{"d_model": 384, "vocab_size": 4018, "norm_place": "pre", "parallel_block": false, "beta1": 0.9, "lr_head": 0.00545, "schedule": "cos", "final_lr_fraction": 0.1}
Each number is 500 + 50 x the weight over its row's rms, rounded and kept within 0 to 999. Layers, rows and columns count from 0. Numbers have three digits each. The size before them is the row's rms in percent of the matrix's.

# layer 11 MLP up, 1536x384, rms 0.0509, rows 1519-1535, columns 192-287
103:504514512546520466580428525537392525492501460509474505546531521412513604513460519580575564499516445496450493498520526551563457431586526488561494418557380514573517473573548601440492486488432587494479533539450511495469501450440354458466439476467454477569628471490537434474474463524408529536
092:568473579615515490579488572513505547526591409556537551488480564515510495554436504471572494463521507449524430549497551388589434509524543483476530552477447573518464421539445522508557494543525435493498462471436519508484511500561379444453429426437620468547532490466496513459371376553470537442
095:542496454500481512523424522568455532579572550511559527419578404599477508542561469463465526471524569545447474592500523562483589532508511429451552557430503425322575481437438428487510475518563451525515462508371564562477487481488500492499414428581523474548430523488523617468519470520533537433
104:535603421483538437569418579493541534496578541482541483597477541478568504536475488557498396502520429487509509496487526514571468472627487469439606538474506446591529564497545401430502459507477432489410474542542538482482558444513585532437480526465533649506534494474534508455485514477505547459
106:512591511464464424532462549433421515572471471468617510484522477514522532545509483425461525448409516515555425531496543463550480548500478443438486548534510498498507482506441541509376469487520464454482518511465433549552547536454558453423516431522528493543507527534547467422424531564456533475
097:531664527493484513484487499476449502471452572518457553459471489499507578534586420487500421490478414407566575560467523526546497428548464549475551497552469410511458542336430494584480580461554429566563576553483588485479469408565428576491510462537596456492493595455524555492532474465506563460
098:578540477495550557500515521522503601558411571504486496469483463571535465480532455497441439492438348582524505497541461479470484520600522493516565499616463428514455422496495500500479525484513548559580504603425454507475452486584452525468620438475663472503542649444550487434492456431438495566
108:542554471539377542518491650536446460442488529525490443476563599574495526525517448445472550589441471533440474485451534564571528438607566419425429451544515490458493428500540546443413402458512509540470452493477551416560467457413494631498502527519416547506628501482483465491505483595467575512
105:531576589550531495461591516498416485500486552500505558544524527481534522555495420580413384530472520596616426486535513489514540481527592333531393477559549453492493494536472485612455539503464501581559439552487432617507472484474527542441527477385522464628547536480585472464458433471483515594
102:434478490479493490473492567456420433429506487473542479518461537433509585519507572506483468518431492497576443474502618512514498379587529514448570459497483396482522473465464469492357511496419527519488538508453517423485494470484509501494539538408495485586491451434576613533544445574469527606
099:614445506477416474569528499476509574508672547509524519461595504525486531443465505602503536476459452532508535547572508405530493380542575453460497600505504501555491453480487496444467440546451568514508487496435481461484518427495539532470504450459431453504437460510614529466385526499621483479
094:565593559538519390516549525545462480490562424527607511572522392494477463490578467462552406415554449492476475588568496532455482465481536471383464579509480475480508567513533452471531498563515489432491470545493489476534503502508492500455485583561486513481542470532466448412460524571435497419
102:438460475495512505618516482532483499543514497492486450433522492588418458416468471458407494506439531527486538493528503546448523514495631526486645476487469476541498483514434531495481515585493470532518530482456588463471442464514515508606490488488455487595546584575508539465406454511467528467
096:458447572489471495477558469514461644606501565493586578425431592519497490532498503492407517520506572451507594480500493405526521584508487478532610519519522401568601536501437497530520435551459483615571456519470568524477436438500445479474512406557533599535467499450488589572506467492558547601
094:468573521486469505465394511457568540502480511525505458526402400519527502524495425470452559520471432414486552436469606475592421375464504549469447520444510436465540482485574493428432511414470554500514533539462580394551562475494481506479502489558550374587525514495519492509539551505429484520
101:539558543549398445506449474486484531602536539480439508514507496506468540474517466509470479682572487574434459459582520456487584511625457495528476540513424494521458485429463543502439470540408477437505368502486495555439541480443543492565556512553436449507565465507460543479592513454508533529
106:580589457485525398483534459488501516421443503468592567482552527527472513583571510506528572462483437557458468489552513492569524562530506494480483590534426484409447444540488506532450438463613496421468580558421586486521430469441549412539484481613519536441575464577492537486554398499467576497